Weights of a small transformer language model: biases.
Each number is 500 + 40 x the weight over the matrix's rms, rounded and kept within 0 to 999. Layers, rows and columns count from 0. Numbers have three digits each.

# layer 10 attention output, 64x64, rms 0.194, rows 21-63, columns 0-63
404506523521460503451582501395429485559545435521470498456468460433549462546469558526502496578462474514496517465522482443490565566467491498484569528499449504472473524417494488530468447511519449
582500488477462512532453404502521467536545459567485479493535483515619523572474348541571608489491487420474578544466524493550527521525534466530530534446429522489478507490518478503518510499478459
501535536551511510501557464534447570459525562405548492504471503523521509490565520499582517447478500491470502511532509476498507560513499459544519510517499545484510513576553532455469518548490529
491585516470493539467527448589519550504513455463519518527510513475488490508481464478511550576370504530526504498505544473511471501496506534576510508507509505513513466511497482480492510505495486
522505493604567596410492464511468565564480552502572548491444552500554593525500627446527514416462557513509528476477514473530511514513510531494468503518507499453471503483497521479515497540446540
516471530526515548480468463482565442514490470527501477575547560456517400533542528490500407494557440493509503495505499582505457534511462479500480560509493523494495467487522523532499525536482476
494540573455543598576408410394545500530640561481495417474452536497482490544450593483606528585427496485524512533441468448511534563495461512554531441497471453480503479505461527555482488456467532
503511500528549521564536538552507529508522479506499477458481454517471533492466406445450534480504463485499475499450507476513463491478517516489502512546466515487462528492513496503523552474500475
524517524502478531484513537554468494473490468509519578486497571532462554478494540439506467479445512455474484483523502528493521490471490557508505496450500510475469471523501474500547536489489516
442540545553505501590478554545482392510519419576481520520562494567483544515497500491544504509493516501509522495572508489509525507525472483436495452508487495503468485566499494502562523487488511
512454519516394444572485493523502535485439428355404622430433512423510552454482505600533440555527514514476531477485512506519492520534454508509489501463472548543550509442522494505462514475462506
533435547460513531523507529439567450471445523527508492464478519591544498447525535529573495515546487505522549481550472516510519480514501498532500523494484503468526509494505495494502588488530526
531467501373485547463516485466492585505575477496567508545499484478500486456446442488426562501463465475451509503484506461542513462480515541525512483502511486526536520474506494510508470454472552
528485522475462411473443545554447486504535495548541546564508519563514478525531499572506526554486523404506451523494491555495535447505474462506530509521482517526517487526477461478516483486512491
527437499496483451464563455603463505509549551597518488448502464558643489539483604558437475390482462505493495501497575574441546498460550482552497540495523483483461543524490495478478568518524501
430496492524467319518555470502503557532490516410523487448486555488429487483477569438587642536477554499487509498489496478454498543456439573508510453477532584501546466533516545535476513490528499
479473472523485469497534469543543415512486557444443473472527454494482587526461536583480566466447509505485556535474465492483498501488467501519491452478497459444460513460483485470444519502521518
448476587452455458554559583477551434466573492503538464485508540448570554566605506558524573430539468519505465451454502479476548497463456532552487484517478539531486492514538527484470556495503510
540538541444625586506473484486524571472445533502468467521487504462468453452515434493567471519534475412536478491494509472525476498516540466496490509502528491479562467533527477472461522479503469
514451515512588549541511566589559449507463549506423423578525432480464481469510512501441469528404488548447467502504489464465446473489510466529516454515505478446468535494493475512562527525486464
468549442403599503520435407496538470436512551495511489557507489508534539461469593474455469413509512534522442481447487513475546477507468446478400487462503484533529519528435500474479534507481547
460522504523471465542463443525451510462479480488449507483555531527554523432480572497512482454448525497500524468501484532449527459512550509557493557460547520508470486529475557539520478536455517
528479535567615603461503595497499581574464400494459502494479464552623460526438544519493518558513498528528580517527498523513553516525526483453504520467556473473493471499461475424484572450479520
529502583494517495466521486490617529533471514437472505390567490475506493500492472492454471514456481562517534542482483528541485494518496503477513466485518523551500525480502487516503532479536502
523524499471475508540458543477367528558456464447535550633455436482419480575455537507600429517558480481481455544474556470443515548544509578458458519520484504470502451512502488511484447513506513
447410525486501473520433520473511426516497508450408509506549511454505533555503532526516590476442457500483504454499472528515481496497467477507539464455466520508481485489523502494487525506494495
466520475488506420516435452486525485494485463523505558551579496394541465408538586424519512490525514475463492456529501526486532500493466485550506478477503486510538461473500448510475515518465526
569525498433487515561475510519587535566456440473535455490458601541488455472494471440534522510571553507531546483479498552496466533446481456551442536493506505580522503490483469533488534467554533
558503529482558482507437537511495550467551527460515641559654476510488481577539499493563513422401495524518460539462529535475481491477532470551495469411484525497494424537491493459507495494520571
466532506447485484488521460467508461432556523482459432484468487451561531500544538474476400518550493506512427467519472537501493526497550512511492512446542541476485549505517477497513484485512504
593437460492456498515425496500492524363461524525490571520505465490462509433482445485574497434527427484540482455517498494522465453472537512536476442494459508462528557480487463553496460476488456
546572497497441501506542449573581531503469524521470477397493495477458452476487426452517471458534502517479536494508511557523469528546516479490440500543492485513477510545461468532495453465541479
471472507506472596431555465472463528529451551424387575517370419439505527435488466607480522488523517487503512527536548502482520521557502471467477513453475486482484517460505513465535461461480434
485496484528504509560448472443473486520595487485467506487484478559500479452583467504469484464472451523500523534466498482526550465516454469499498486472456518538481485527524462484486411508449512
468542441499493429503481501504435496475477503426433443529487479385499511515415440458526504483515502524467505473508539513491506526464532459541501525505466498467522520534499531504509507493484486
495510512576520523479485496547489494515443456482509459490384532510538588547531476474544476462491538548522509480503459459501489541506566512496449496550490531513505544500497482486504496472459514
439482490499547466467447527478522467595511512541514496524414462457383576490559430462465413481566560569476464476511531492505488484503495531494518482515536493531539486468491517445480451526499511
477543468569478440487583490552575414513504489557570550605490462588432461429549519554465473538530507536477466537531499466481473510496435504500476505528511458523496431553466471502558510502523451
521540455508509494528507481483492469453539491504464521454537502505503486636467398495444447473521478489531506541470461511536475450560502485495529552504489526528447479490505531515465491489549485
556529556581559453546542517513387590569537556519556527519512475471559443417507436451568484514535486485507528544532520532523572493490530507466498509522492537518489470572490462491487497523488479
520495466367490364569487560551498562598483503519574504486473491560472559523471556561414590429536487457473487532477463529438519470527491535516467508520486490485516488484471525471504521467486560
541482443405540468513531457512423479464419501488436475538428406639508572589455511468482518479550541494503475468496513474485507530407483475495498543513495515501505524453503416510560500494460504
534422453561502517431552481505452467550555506536464523504521388500437456461449455539444506481433480479439530545449555494493430458492517535472495466509501512482531497471491491497506511511475438